From a checkpoint of a small transformer trained on Wikipedia: 2 heads of 32, a variant of Muon for these matrices.
Each number is 128 + 24 x the weight over its row's rms, rounded and kept within 0 to 255. Layers, rows and columns count from 0. The size above them is the row's rms in percent of the matrix's.

# layer 7 MLP up, 128x64, rms 0.336, rows 51-85, columns 0-63
size [102 107 102 100  95  93 104 102  84 100  92  93 114 101 102  92 103 104 115  79 109  85 104  97  98 102 100 103 109  99 108  94  96 104 103]
[[109  99 135 118 131 144 191 115 102 129 123 138 128 122 137 107 127 126 140  97 108 120 122 125 100 133 107 127 110 155  97 110 142 150 139 167 106 169 121 150 132 109 106 171 119 116 146 143 173 154 114 169 156 145  71 130 154 107 141 102  86  78 107 112]
 [160 128 112 165 158 129 127  97 116  75 146 136 131 128 124  89 111 134 112 125 147 142 119 110 130 154 137 143 135 120 164  75 133 105 185 169 113 138 156 138 133 157 123 160  86 101 122 164 117 106 135 147 154 137 154 150 143 149 149 108 172  84 125 132]
 [123 156 127 123 104 144  88 170 148 159 132 130 154 173 114 156 160 147 108 132 177 120 131 151 167 139 140 124 104 126  81  95 135 143  65  96 112 137 115 129 143 152 111 120 116 123 125 113 151 146  89 172 138 103 137 148 165 111 151 136 111 145 108 125]
 [106 123 145 124 178 149 162 137 116 127 135 124 152  95 145 142 112 104 156 142 156 121 135 148 106 143 119 122 132  79 108 149 125 184 109  91 139 144 149 128 100 106 168 142  83 116 156 121 171 124 124 135 149 184 139 175 119 133 119 121 151 120 152  94]
 [144 107 172  94 105 156 151 134 143 145  68 125 123  60 131 131  85 117 148  73 147 133 116 136 159 140 115 134 146 145 148 104 137  75 142 153 122 147 101 147 116 143 117 127 125 105 105 106 114 140 102 122 122 170 131  99 102 133 127 155 109 113 103 134]
 [130 140 168 102 167 135 173 101 114 123 114 142 117  95 132 170 135 142 109 121 109  98 117 140 131 152 146 102 155 187 112 135 162 175 151 133 146 129  91 123 137 114 109 128 129 129 123 124 115 170 146 123  94 133 109 133 144 153  98 146 182  79 142 152]
 [158 143 136 130 107 109 125 117 143 116 128 108 137 141 124 128  82 184 115 110 141 132 131  94 128 113 120 146  93 137 116 147 155 103 180 146 136 119 148 164 179 127 121 142 152 118  94  86 116 121  79 157 159  78 155 129 148 105 154 125 147 122  98 100]
 [118 113 112 129 104 131  79  98 124 118  98  98 159 115 127 151 113 138 117 168 101 132 158 155 177 120 102 154 105 126 141 130 152  84  92 115 159 129 163 130 154 137 109 132 159 101 141 104 180 108 105 130 158 153 152 138 139 131 168 123 129 155  92 148]
 [136 163 145 115  92  94 169  82 146 114 167 154 119 112 138  99 158 137 120 130 132 155 157 106 152 125 105 162 172  79  87 109 137 161 122 126 132  85 167 133 139 151 175 156 116 120 119 119 118 109 118 120 109 141 139 100 119 101 141 124 124 147 126 159]
 [122 126 115 113 126 150 140 127 154 120 176  73 113 150 137 100 118 133 133  95 110 158 139  79 120 118 101 125  87 126  93 137 140 135 118  80 117 127 139 153 143 132 121 103 137 160 121  90 186  94 136 173 128 145 133 125 109 111 124 165 142 126 160  82]
 [121 102 131 137 127 173 113 129 162 105 117 125 142 134 126 175 136 138 152  84 119 150 161 135 149 193 153 131 108 138 143 116  98 143 129 124 137 163 126 115 111 122 105 139 120 130 118 126 113 119 166  94 111 184 118  62 110 123 143 131 141 113  70 122]
 [121 114 144 154 127 149 112 146 137  77 138  85 133 134 115 151 114 131 152 167 114 101 139 147 197 120 159 110 162  94 106 142 121 151 135 133 177 119 121 136 103 143 171 178  81 147 130 123 154 140 139 161 125 173 132 139 139 156 127 114 123 144 141 128]
 [126 127 151 122 145 125 180 131 110 106 125  87 117 109 103 106 129 176 156 140 119 136 113  66 124  89 154 153 156 126 162 130 128 139 142 105 126 111 139 107 153 172  91  71  88 124 121  98 135 128 159 142 139 108 136 140 125 119 135 166 127 116 165 149]
 [114  98 156 124 120 151 123 129  96 113  84 140 117 122 162 105  94 138 131  62 139 110 171 117 131 146 136 154 142 127  90 131 164 164  93 129 126 166 133 100 110 162 136 123  95 166 144 125 123 153 134 100 121 120 119 148 122 101 151 131 116 172 134 178]
 [140 149 127 145  97 157 120 154 122 126 124 122 132 150 157 122  85 130 123 107 188  86 164  79 126 125 141 177 149 116 152 106 141 146 129 134 110 118 130 154 148 128 126  77 123 135 151 128 143 145 113 115 152 115 142 119  54 143 100 116 147 117  83 124]
 [133 154 113  77 124 154 111 115 112 129 103  94 140 133 160 141 157 150 132  97 149 108 154  95 121  94 154 110 178 149 153 160 118 115 174 110 132 131 149 118 121 153 142 144 115 109 175 111 136 122 151 120  99 125 165 103 108 109 166 165 157 115 169 130]
 [176 130 103 130 134 115 124 163 134 106  77 115 133 161 117 119 160  97 103 171 128 126 153 133  77 157 115 136 137 129 121 142 126 164 127 172 136 155 114 130 140 164 130 100 128 107  94 131 123 103 108  95 105 116  97 136 114  86 118 138 142  97  70 119]
 [159 166 146 104 146 105 179 146 102 120 118 120 150 108 151 123 128 113 109 105 119  80 120 148 100 122 142 142 101 178 118 115 131 160 138 126 126 155 114  77 128 132 147 177  72  92 127 113 144 118 106 175 142 118 131 113 114 151 122  97 128 144 162 131]
 [137  96 127 154 113 166 169 143 153 155 107 116 140 128 197 120  83 138 140 126 143 138 133 176 149 158 120 163 103 136  96 102 124 132 122  99 135 136 128 124 148 148 146 134 131 141 126 126 160 112  81 108 164 132 136 131  67 141  96 127 138 162 100 118]
 [142 123 155  74 130 118 131 134 136 162 113 130 133 157 112 178  88  72 107 136 110 146 161  94 134 108 131  88 160 129 169  87 107 118 146 116 122 129 119 155 141 130 151 123 135 135  87 138 138 129 127 115 169 145  95 124 145 119 133 141  61 133 110 136]
 [123  81 124 161  98 144 169 151  98 142 109 117 140 101 150 187 106 163 142 119 106 145 140 133 154 140 140 117 116 140 159  67 177 111 114 106 152 145 121 125 100 141 119 137 151 134 143 145 103 145 112  89 136 158 114 134 139 124 125 106 128 154  91  90]
 [ 91 157 132 159 109  97 135 153 151 111 115 168 133  76 139 139 139 138 148 127 121 122 133  96 151 108 118 164  97 115 147 126 146 144 128 113  95 183 141 128 113 123 107 111 117 141 128 173 130 169 118  89  89 140 131 119 164 162 153 133 164 164 121  91]
 [136 107 124 112 113 150 144 170 131 108 138 134  96  96 144 105 165 137 130 172 121 159  80  90 113 151 123  87 156 128 161 106 146 146 125 102 167 115 135  78  89 131 104 152 131  81 142 101 141 102 111 142 150 110 103 133 127 124 136 103 139 125 173 127]
 [159 117 169 112 153 145 138 123 147 121 136 176 149 144 121 109 126 112 134 155 145 139 172 147 180 109  92 143 124 136 109  95 117 116 152 142  91 128 173 123 101 157  88 134 114 129 119 147 120 118 139  68 173 142 155 157 101 135 107 123 140  94 148 117]
 [176 125 136 164 135 145 162 104  94 140 121 168 118 145 140 131 133 132  96 148  93 168 112 107 166 144 158 167  94  98 101 115  75 176 155 135 124 135 152 132 150 134 122 130 130 140 139  97 131 105 111  81 129 110 147 100 131 147 136 112 137 102 163 132]
 [125 146 171 160 141 193  98 119 137 151 169 136  88 116  91 127  69 120 100 147 120 128 147 135 165 153 101 146 129 127 135 131 120 133 129 122 136 134 135 148 150 109 150 124 129 110 136 137 124 175 152 129 124 153 139 132 179 152 102 112 121 142 193 130]
 [132 117 147 129 132 151 132 116 102 105 135 142 134 107 144 117 137 142 157  68 150 150 118  85  91 160 137 111 119 126 131 138 124 213 155 138 145 160 133  96 103 138 137 107  96 125  92 138 148 146 170  89 157 121 120 130 120 110 111 162 151  97 116 112]
 [118 175 118 111 143 116 107  95 131 158  70 188 128 122 138 136 105 106 139 138 149 138 106 111  94 100 136 130 159 166 146 124 118 127 116  78  89 150 134 144 101  88 122 133 125 106 120 134 132 107 118 132 163 142 130 151 130 116 138 107 157 146 158 187]
 [ 96  72 128 140 113  93 158 146 125 148 140 114 168  85 107 107 148 111 143 144 145 142 127  66 114 152 166 125  93 112 162 138 153 121 137 123  93 166 136 110 116 142 124 123 119 170 155 149 114 165 150  92 119 158 141 153 144 132 129 150 146 120 119 155]
 [132 143 143 112 101 140 132 100 119 110 126  96 164 123 138  96 134 147 131 137  90  93  73  93 172 163 128 150 151 105 128  94 141 118 124 147  98 104 119 136 108 156 141 137 132 132  73 141 154 145 137  91 143 112 149 186 125 138 101 171 148 148 131 114]
 [124 121  97 129 152 109 160 136 126 137 110  89 110 150  55  95 162 144 158 136 129 105 148 115 127 114 173 156  87 128 153 185 116 135  94 135 136 131 129 131 139 144  98 112 157 118 152 149 100 110 109 149 140 106 137 152 133 101 109 165  87 133 139 126]
 [137 104 109 127 167 113 132 131 113 115 127 158 189 130 119  92 111 171 129 175 113 121 115 103 149 112 119 137 114 106 118  92  95 129 146 117 109  77 114 129 122 133 169 102 144 111  87 172 120 134  99 123 143 104 154 112  95 158  96 133 116 154 150  97]
 [156 144 111 135 156 124  97 129 149 144 153 162 148 148  96 122 149  99 129 146 139 149 112 166 153 138 128 155 107  83 127 133 147 119  82 142 137 111 145 119 130 136 125 116 132 153 128 111  73 100 113 174 122  98  90 148  85 135 106 179 103 104 130  86]
 [ 96 161 156 163 143  89 170 113 113 138 110 112 118 132 117 139 123 119 145 112 124 179 152 151  88 104 124 100 129 114 100 108 127 140 133 119 143  92 111 118 149 133 160 116 159 150 138 161 166 105 173 166 118 150 175 122 114 174 119 121 101 133 161 121]
 [ 85 138  88  96 152 103 154 138 117 133 128 109 120  80 155 134 156  90 141 123 121 135 130 142  99  92 105 142 126 137 141 162 144 110 105 120 122 139 118  96 126 105 112 113 113 136  91 121 141 134 111 127  91 139 163 100 184 128 182 125 179 163 104 143]]
# layer 7 MLP down (transposed), 128x64, rms 0.155, rows 51-85, columns 0-63
size [102 109 105  97  98  95  98  92  88 100  94  91  95 100  92  96 105 131 100  71 115  87 103  96 100 100 100 101 112  96 105  94  90  97  94]
[[134 132 143 124 121 116 155 148 120 111  56 114 104 158 139 130 152 114 149 166 120  98 159 158 158 131 127 116 137 142 137 149 128 128 185 137 120  99 106 140 103  80  79 127 167 121 117 118 111 153  75 112 104 161 117 125 123 109  96 111 130 108 116 153]
 [119  99 154 106 153 148 119 138 154 105 121 106  82 117 130 137 115 119  96 108 114  76 158 130 116 182 119 132  94 120 156 125 151 139 154 161 157 124 104 112 156 135 154 136 134 142  89 191 127 165 123 102 125  99 116 142 112 134 130 114  81 135  91 121]
 [129 123 113 120 154 107 102 155  97 142 162 122 166 112 141 121 137 116  88 126 176 140 139 117 168 123 128 164 131  95 106 147  93 127 138  95 127 143 164 137 125 133  77 127 153 118 166  94 122 117 106 157 134 130 143  81 135 175 117 123 146 138  96 178]
 [132 165 115 104 176 155 125 111 160 107 140 129 114  76  95 165 148 117  94 173 146 110  94 135 116 113 109 109 125 150 126 116 107 137 166 127 150 121 154 133 136 141 149 148 143  89 111 137 159 137 145 131 145  89 137 136 109 111  96  97 108 103 135  66]
 [166 107 159 171 130 115 101 136 148 136 135 114 135 121 149 128 149 129 163 145 131 151 106 105 116 113 129 106 172 151  95 139 135 116 117 123 148 103  99 168 140 156 119 103 125  90 179 135 114 150 154  76 109 165 118 104  98  85 121 129 124  85 160 136]
 [133 118 148 112 103 138 121 121 115 118 146 121 143 121 116 154 119 115 141 159  94  93 203 117 137  89 105 177 103 122 155 131  91 121 112 121 120 102 133 145 121 138 109 174 119 107 132 109 120 103 133  83 143 128 131 174  83  87 170 103 139 142 109 128]
 [120 132 119 140 155 124  86 151 109 137 139 155 180 122 128 130 124 140 143 117 104 150 115 165  96 110 113 165 116 173 153 158 149 127 135 119  92  94 151 154 143 121  87 135 118 150 140 136 158 153 136 103 136 122 131 115 215 143 138 142 154  90 125 131]
 [129 146 137  86 114  97 105 114 123 118 104 118 119 116 119 156  94 180 151 140 108 126 154 169 159 124 128 124 106 120 152 126 155 137 114  88 108  90 115 135 120 121 141 106 137 148 171 132 125 127  72  78 114  71 113 112 160 166 100 114 141 111 128 120]
 [127 112  96 126 146 125 147 120 118 162 133 132 140  91 132 143 113 130 106 123 119 135 101 124 108 156 155 101 130 130 128 163  88 115 164 152 136  92 105 118 126 101 127 133  96  88 119 100 145 118  96 125 157 119 123 159  50 140  77  66 116 123 111 133]
 [118 133 133 141 121 114  78  98 105 134 118 129 135 121 132 146 110 147 124 151 163 190 166 127 148  99 107 172 135 117 106 128 143  98 127 108 123 173 126 133 102 128 102 151 156 112 128 104 149 119 164 139  89 126 133  67 147 125 151 110  78 121 139 167]
 [122 177 114 118 198 134 164 103 112 127 112 172 101 134 103 170 137 100 150 107 152 105 138 138 143 102 151 151 131 118 121 144 121 131 131 155 122 150 144 105 109 129 149 109 134 156 120 129 154 109 143 176 162  82 127 128  79  89 144 122 138 138 143 106]
 [108 101 141 129  95 109 128 117 131 120 146 114 140  93 106 140 117 116  90 170 149 157 128 126 190 176 141 104 176  92 124 142  85 152 110 147 140 124 150 141  84 137 158 135 109 147 148 159 147 161 147 125 106 140 126 107 156 111 138 108 107 145 166 105]
 [133 117 117 149  94 201  94 127 149 105  71 142 101 154 139 117 120  91 134 123 142 114 155 168 111 179 124 108  96 127 109 170 104 131 133 106 122  75 124 149 121 121 140 126 149 140 154 128 119  98 108 120  88 128 104 130 111 149 105 119 120 152 118 143]
 [155 106 132 148 142 147 145 158 151 106 116 134 137 184  94 134 163 113 182 146 141 117 105 123 127 131 106 128 144 132 105 115 115 118 184 129 150 129 111  87 107 125 102 116 152  96 128 125 112 150  99 112 138 108  89 157 123 149 120 204 154 130 140 109]
 [135  89  99 119  96 124 128 146 117 156 165 144 105  99 121 139 109 119  62 176 147 118 112 107 155  99  89  99 149 114 140  93 114 123  96 102 136 145 105 150 132 142 172 146 139 112 121 186 121 117 110 117 124  97 102 112 118 115 134 145 123 136 102  93]
 [137 117  90 130 103 114 162  81 161 138 172 131 100 123  84 107 104 144 130 123 117 172  88 136 131 109 121 117 119 148 138 127 128 114  92 144 127 181 105 125 142  96 148 119 138 138 106 133  91 121 106 210 139 105 107 132 151 131 114 126 105 147 128 111]
 [117 135 122 144 187 157 131 119 120  89 177  98 133 120 115 144 140 104 160 142 132 120 162 129 121 128 134  97 153 139 149  98 126 143 181 167 131 128  94 150  91 133 110 130 117 126 155 162 134 137 107  90 113 114 121 151  86 167  79 123 141  94 143 136]
 [148 133  77 139 147  89 141 127 133 129 150 153 139 135 146 119 164 156 103 140 116  81 106 144 142 113 117 131 155 123  89 133 186 133 146 111 118 118 126  85 138 122 182 139  89 123 120 118 125 139 146 171 183 151 166 149 128 137 154 103 132 158 118 140]
 [162 104 152 139 105 130 102 134 130 119  84 128 168  98 101 137 141  98 148 115 119 107 123 156 113 135 130 144 130 147 166 156 140 128 105 112 134  79 123 145 121 122  93 137 134 111 123 103  69 111 113 118 101 148 122 115 140 189 102  87 168 138 119 177]
 [120 126 138 125 140 114 143 136 149  84 132 122 156 117 121 143 133 170 160 158 125 113 131 108 138  88 112 127  87 128  68 158 167 125 124 138 117 150 116 108  99 122 106 113 131  83 167 121 118 134 135 163  60 144 141 128 160  98 137 101 131 118 179 119]
 [132 149  79 160  82 123  99 156 124 123 138 140 173 130 118  71 160  88  77 136 122  81 137 124  99  97 129 121 128 138 131 132  89 142 138 119  89 145 149 134 128 134 123 142 129  98 127 116 105  98 166 153  90 106 131 138 119 121 158 146 125 125 148 162]
 [132 135 139 133  89 119 138 130 101 169 143  87 108  97 105 108 128 134 133 152 112 118 130 132 126 131 105 156 184 142 170  96 104 128  96  99 138 145 211 150 158 150 110 145 120 145 116 133 159 140 132 100 147 112 144 151 142 127 145 158  98 117 166 115]
 [128 139 113 140 115 115 118 132 110 134 113 140 124 142  90  93 151 150 138 142 113 149 136 161  93 126 134 121 107 147 120 153 116 113 136 113  98 157  96 111 160 127 124 115 144  98  96 140  97  63 150 151 112  95 136  67 160 147  75 135  71 117 129 114]
 [120 124 135 118 139  86 120 166 112 115 137 120 168 130 178  94 119 130 101 117 124  98 110 111 139 126 117  50 145 101 108 133 159 132 165 141 178 136 135 133 131 134 103 120 131 138 120 186 170 171 161 108 146 144 139 113 122 141 117 118 132 102 157 126]
 [102 123 130 115 171 124 124 111 104 124 153 166 138 121 109 164  85 150 128 159 128  92 135 149 150 141 148 165  99 112 100 148  98 106 190 147 101  78 167 114 125 115 106 145 131 126 144 118 160 103 131 100 134 100 114 110 126 133  93 101 100 146 104 146]
 [135 131 124 153 113 154 101 177 110 117  69 111 130 131 105 149 136 121 143 108 116 146 132 105  82 104 137 120 121 143 124 175 105 105 124 131 132 146 138 127 127 144  92 117 155 156 167 151 134 167 147  63 102 114 116 121 127 160 121 175 133  89 139  95]
 [126 116 165 168 153 112 141 151 103 106 142 118 149 125 149  97 135 165 132 144  91 166 118 145 119 115 119 131 135 154 205 140 143 140 109 127 105 190 135 103 134 155 100 161 134 104 170 120 134 141 126 100 167 121 110  93 155 134 132 153 120 138 139 129]
 [100 112 105 118 145  87 141 113 122 134 171  80  92 153 133 145 130 141 129 105 129  92 143 124  95 117 137 110 113 104 101 122 133 136 146  88 117 119 148  98 106 137 104 124 133 108 130 119  77 109  68 159 119 112  96 159 100 107 104 106 102 158 166 101]
 [130 130 158 143 118 163 135  90 130 126 126 116 127  96 132 122 105 123 121 133 145 189 119 145 121 135 112  78 130 153 128 149 143 143 139 146 151 117 172 172 117 153 100 114 128 133 133 128 119 140  58 163 129 107  87 129 109 166 104  84 175 137 134 147]
 [139 125 130 142 136 130 128 173 120 141 116 144 100 107 137  71  74  93 131 157 118 144  76 178 105 108 166 134 138 124 134 120 140 132 103 124 118 125 174 120 132 121 138  95 105 169 102 106 137 138 114 119 161 126  99  92 124 169 131 153 159 144 152 104]
 [117 106 145  88 125 119  98  91 169 110 128 131 133 130 127  93 118  94  74 159 136 139 143 100 133 140 132 160  91 121 111  82 132 133  85 106  72  92 103 183 108 119 115 127 115 151 142 117 109 131 140 101 111 129 104 144  91 112 114 115 145 114 140 145]
 [136 145 160 146 101  91 112 159 133 111 137  99 103 113 150 103 146 158  98 122 119 118 127 123 123 175 145 135 104 138 171 127 172 138 156 122 139 152 111  78 133 115 128 139 132 103 114 135  91 129  87 139 127 132 134 195 111 139  71 135 141 112  97  97]
 [129 131 166 118 135 150 152  97 130 128 115 155 144  98  81 145 116 162 118 117 127 140 109 135  79 165 149 160 114 142 122 138 138 131 115 121  76 124  73 140 118 140 106  92 138  92 127  98 131 120 115  70 123 169 164 104 153 156 118 125  89 139 128 124]
 [124 138 128  83 129 114 158 155 123  97 143 103 148 163 128 124 166 110 146 143 131 105 144 148  99 153 102 129  99 153 147 126 114 158 139 116 130 122 132 116 139 140 115 145 158 127 146 104 111  99 145 105  98  43 156 140  88 144 139 127 192 113 123 149]
 [147 140  98 148 111 157 150 142 152 143 129  93 113 149 154 123 107  93 138 107 115 147 118 163 131 109  87 131 175 119 128 157 126 111 126 122 141 117 165 135 130  81 127 135 164 169 161 135 120 126 170 130 146 125 128 145 136  74 168 134  91  92 167  98]]
# layer 7 MLP gate, 128x64, rms 0.346, rows 52-86, columns 0-63
size [107 112  97 106  92 117 102  86  95  88  83 104  96  79  96  99  97 117  69 100  89 114  92 104 102  98  85 109 105 111  95  96 105 116  99]
[[ 79 137 137 163  79 154 159 139 128 141 158 122 139  92 104 124 152 107 164 145 133 150 109  96  82 126 137 144 119 132 121 139 122 130  89 122 122 112 103 137 103 137 150 107 122 128 141 101 165 110  91  95  82 122 151 147 156 116 131 134 183 163 145 156]
 [145  55 125  99 145 132 164 143 124 111 166 131 165 135 126 132 141 130 133 123 123 167 164 138 170 118 133 168 147 174 123 141 148 131 128 139 122 152 125 151 142 116 124 112 124 125 129  66 146 141 105 100 105 151 144 145 156 138  79 123  78 143 106 130]
 [169 113 113 161 124 154 116 173 105 113 117 123 160 100 147 144 139 137 134 120 134 142 152 143 111 189 158 120  99 108  99 102  97 140 152  93 132 153 104  98  99 110 118 144 123  98 130 140 168  68  99 127 120 170 149 119 133 155 125 139 144 114 116 156]
 [130 113 131 128 150 144 166 149 101 100 124 152 127 153 126 117 161 131 136  95 134 122 124 163 137 105 132 165 152 153 128 116 127 152 142 159 126 144 131 109 122 114 144 126 146 148 127 116 177  95  81 152 143 145 151 112 176 190  62 138 118 106 129 171]
 [154  98 134 139 141 157 141 140 108 130 113 109 162 133 108 151 147 117 139 164 128 133 151 134 102  83 100 158 112 136 133 139 118 117 131 113 110 159 108 130 123 105 102 135 157 152 131  78 125  72 131 170 148 112 120 119 111 115 156 151 216 136 153 140]
 [161 138 160 122 125 114 106 130 127 132 122 115 136 160 120 132 130 129 149  68 137 128 148 138 103 149 132 117 118 132 139 159 120 120 126  97 135 155 115 117  66 112 126 156 156  55 169  96 155 147 158 128 127 181 118  98 121 128 128  98 170 150 105 135]
 [ 91  92 149 113 154 161 151 143 113 126 110  95  87  83 169 132 140  48  91 109 119 101 109 131 153 124 111  95 124 144 135 172 138 104 129 127 118 154 101 107  85 120 139 114 142 125 147 111 106 126 106 122 103 118 116 131 171 134 138 114 112 136 133 141]
 [136  93 100 103 119 137 105 152 132 111 128 116 139 157 137 101 170 155 137 156 132 109 124 103 118 162 139 111 104  87  92 136 122 119 151 124 163 148 154  92 148 156 165 145 118 117 130 101  86 104 132 127 122 177 144  95 121 142 110  63  98 165 124 135]
 [132 125 150 121 166 143 103 131 139 123 149 129  73 154 130 114 125 118 131 129 110  95 153 113 132 119 120 101 127 122  61 101 159 146 110  96 149 126 144 176 139 100 158  67 108 123 121 119 144 131  98 143  73 130 139 117 181 152 123 130 111 133 102 139]
 [119 121 103 130 157 126 157 117  96 110 120 148 123 160 181 154 153 126 163 117 140  98 145  95 128  80 131 156 140 137 164 108 138 164 110 104 144 155 105 137 101 127 113 120 126 144 108 137 150  81 155 111  81 144 135  78 150 142  98  93 132 106 112 105]
 [100 116 133 106 134 119 150 145 131 146 122 107 138 123 132 170 133 148 154 137 120 145 147 161 158 198 131 158 142  90 127 141 147 106 130 147 115 159  73  97  97 135  97 137 122 105 126 138 174 121 148 119 100 122  85 117 136 129 142  91 181 130 107 159]
 [143 105 128 158 153 138 114 154 139 103 144 109 168 129 115 156 149 123 147 135 158 128 104 113 149 162 158 115 138 117 101 171 139 129 170 121 134  96 130 128 178 108 147 179 109 126 158 137  87 111 140  75 139 141 101 140 168 122 119 145  87 110 131  88]
 [155 111 159 131 116 137 166 122 137 116 140 153 108 126 143 173 148 130 114 123  91  96 159 114 150 115 122 154  85 189 117 148 124 113 172 155  75 136 105 169 158 102 150 134 132 155 177 134 131 117 121 115 109 132 163 104 130 146 141 104 109 118 123 146]
 [148 170 136 105 127 104 146 150 122  93 129 127 185 161 143  75 151 107 135 122  93  55 112 138 126 160 135  92 145 142 148 146 163 123 158 129 114 104 127 112 141 148 132 117 123 135 132 113 145 130 127 119 115 107 157 139 117 121 108  95  99 121 140 189]
 [144 119 143 175 143 137 131 171 148 101  73 153 149 132 128 103 161  96 114 125 171 137 131 122 111 108 106 135 107 134 124 111 151 146 130 131  89 111 173 138  83 141 184 116 108 108 167 121 159  90 121 135 156 102 119 140 108 114 147 161 114 143 138 148]
 [124 123 133 126 129 104 126 121 154 142 120  95 116 178 166 126 150 176 128 155 106 127  96 102 131 115 130  97 113 112 150 140 145 150 131 116 132 118  86 141 130 146 107 152  83  91 124 126  97 117 111  53  94 123  93 138  91 161 117 113  88 138 129 113]
 [157 130  97 118 129 108 126  99 132 103 140 170 119 149 167 159 128 138 150 115 113 108 132 141  89 125 105  93 153 107  88 123 194 111 105 112 116 136 100 121 147 126 186 150  67 134 142  98 149  96 133 127 112 122 144  91 108 129 141 117 111 128 122 152]
 [116  77 140 144  98 137 156 115  91 104 113 126 142 101 131 170 146 121 132  94 143 114 145 125 127 140 143 112 183 166 132 157 172 146  89 113 144 185 100 118 104 136 135 142  99 132 123 118 162 142 106 109  99  83 120 129 168 132 122 119 108 156 145 143]
 [151 128 126  96  94 134 142 143  96 147  95 142 134 132 129  73 133 131 136 112 148 141 117 176 119 130 101  93 130 129 169 114 111 100 144 116 146 137 169 154 131 144 131 162 119 190 127 177 100 131 150 170 158  84 146 153 151 139 124 109 123 124 109 148]
 [139 135 146  95 160 162 129 148 188 108 111 141 157 139 134 126 164 150 126 107 124 152 108 144 133  76 127 141 125 123 128 142 155 142  84  98 178 140  95 178 149 132 165 129 120 159 115 115 143 132 141 109 104 108  95 104 125 148 148 141 100 156  90 135]
 [125 146 115 109 149 182 154 168 141 109 120  68 136 121 105 189 153 151 170 128 135 132 148 103 131 123 122 148 109 118 128 147 135 186 160 104 150 163  75 118 142 133 152 141 123 120 118 174 114 109 124 130 142 110 141 130 134 122 142  94 133 105 118 148]
 [153 118 131 130 131 108 153 141 116 103 149 134 138 151  85 126 151 139 103 126 111 160  68 135  87 170 119  97  94 136  90 153 115 145 110 168  96 133 118 106 145 138 120 115 125 130 125 185 115 105  82 138 131  86 120 121 144 141  97 167 101 103 126 119]
 [115 157 128 144 153 133 120 153 107  85 152  93  92 137  76 137 114 172 111 164 111 100 132 118 150 111  91 157 136 135 118 139 100  92 124 135 121 110 110  99 117 149 182 140 124 117 139 105 127 145 118 128  92  73 164 128 147 166 104 142 156 134 139 126]
 [116 102 124 111  81 132 117 108  84 105 164 151 171  94 116 165 105 152 138 141 145  90 132 120 145 132  87 106  87 137 124 177 149 116 157 109 131 148 124 105 109 125 161 173 147 105 152 111 108 121 136 109  88 120 163  99 136 126 127 127  93 135 149 123]
 [149  93 120  99 147 115 156 121 106  96 122 123 150 137  60 184 142 142 119 134 119 110 143 140 136 118 122 111 138 132  98 159 160 118 162 129 105 139 111 108 182 137 149 156  94  93 127  80 121 124 146 102 151 100 134 108 110 128 103 105 100 160 105 145]
 [ 94 139 113 138 172 139 138 135 155 120 128 139 168 162 106 139 113 115 141 154 136 106 138 136 137 169 133 195 139 144 138 178 111 107 127 145 138 138  85 136 122  89 129 175 130 106 125 114 129 121 136 162 100 119 139 110 174 188 139  97 118 148 139 134]
 [178  80 176  89 147 162 119 138 145 161 117 104  93  95 112 134 125 145  91 122 126 169 106 151 103 120 124 128 130 118 116 124 126 127 134 119 114 165 155 110 111 118 138 142 109  82 118  88 133  74 139 140 113 125  95 160 111 130  95  96 127 138 159 123]
 [125 125 156 133 116 102 156 141 115 141 115 107 145 110  93 149  99  60 136  98 134 153 133 151 135 163 126 136 116 153 129 142 129 109  78 127 146 153  97 136 121  85 143  96 107 104 154 104 106 101 121 129  83 122  97 153 164 119 149 110 133 129 106 185]
 [142 141 135  86 141 115 137 152 161 134 159 112 115 102 111 188 173 181 157 122 149 143 118 104 114 183 110 115  97 148 110 150 140 123 150 115 144 130 125 152 133 153 173 135 150 143 149 120 126 113  97 116 109 137 108 112 110 113 122  95 173 117  87 139]
 [144 158 136 118 144 113 158 117 135 134 194 146 117 157 101 122 148  96 107 130 151  77 111 106 128 151 108 192 116 127  91  98 135 148 120 143 111  96  89 131 141 137 134 110 120 102 119 125 140 104 125 107 119  82 151  88 138 154 131  91 103 128 153 149]
 [136  86  96  79 153 147 121 117 141 100 154 137 143 142 127 117 134 141 180  98 110 131 141 119 123 146 111 151 122  96 172 154  96 130 178 111 141 141 118 109 171 122 115 108 125  72 119 143 112 110 185 130 131 117  97 127 169 108 137 132 128 100 147 121]
 [116 134 122 187 125 196 154 168 124 112 128 136 131 124 133 148 130  97 169 121 177 110 105 134 153 122 128 130 146 155 107 151 129 141 110 164 144 148  99 117 132 126 154 128 126  90 160 127 131  98  82 118  75 127 134 164 134 108 160 109 147 154 124 140]
 [137 135 127 102 135  97 164 100 128  96  89 109 151 139  79 126 144 180 147 121 155 145 143 124 124 123 119 113 115  88 128 136 132 141 126  90 177  94 139 119 129 186 100 158 119 122 181 154 152 114 104 157 121  99 108 173 113 118 131 135 134 123 117 133]
 [126 105  93 135 129  91 105 102 133 104 131 158 172 153 133 121 124 101 109 135  87 122 114 125 108 133  87 154 145 153 140  73 103 104  94 129 124 144 141 133  90 148 152 149 130  88 148 120 165 134 147  94 115 107 123 144 100 170 110  68 119 130 137 119]
 [142 104 135 115 128  78 140 154 135 109 141 118 145 134 153 133  96 155 143 129  87 164 182 132 178 117 113 163 163 113 123  96 130 118 162  95 113 114 106 145 136 138 135 123 135  78 117 137 116 106  83 126 108 145 111 117 179 134  95 121 140  91 105 110]]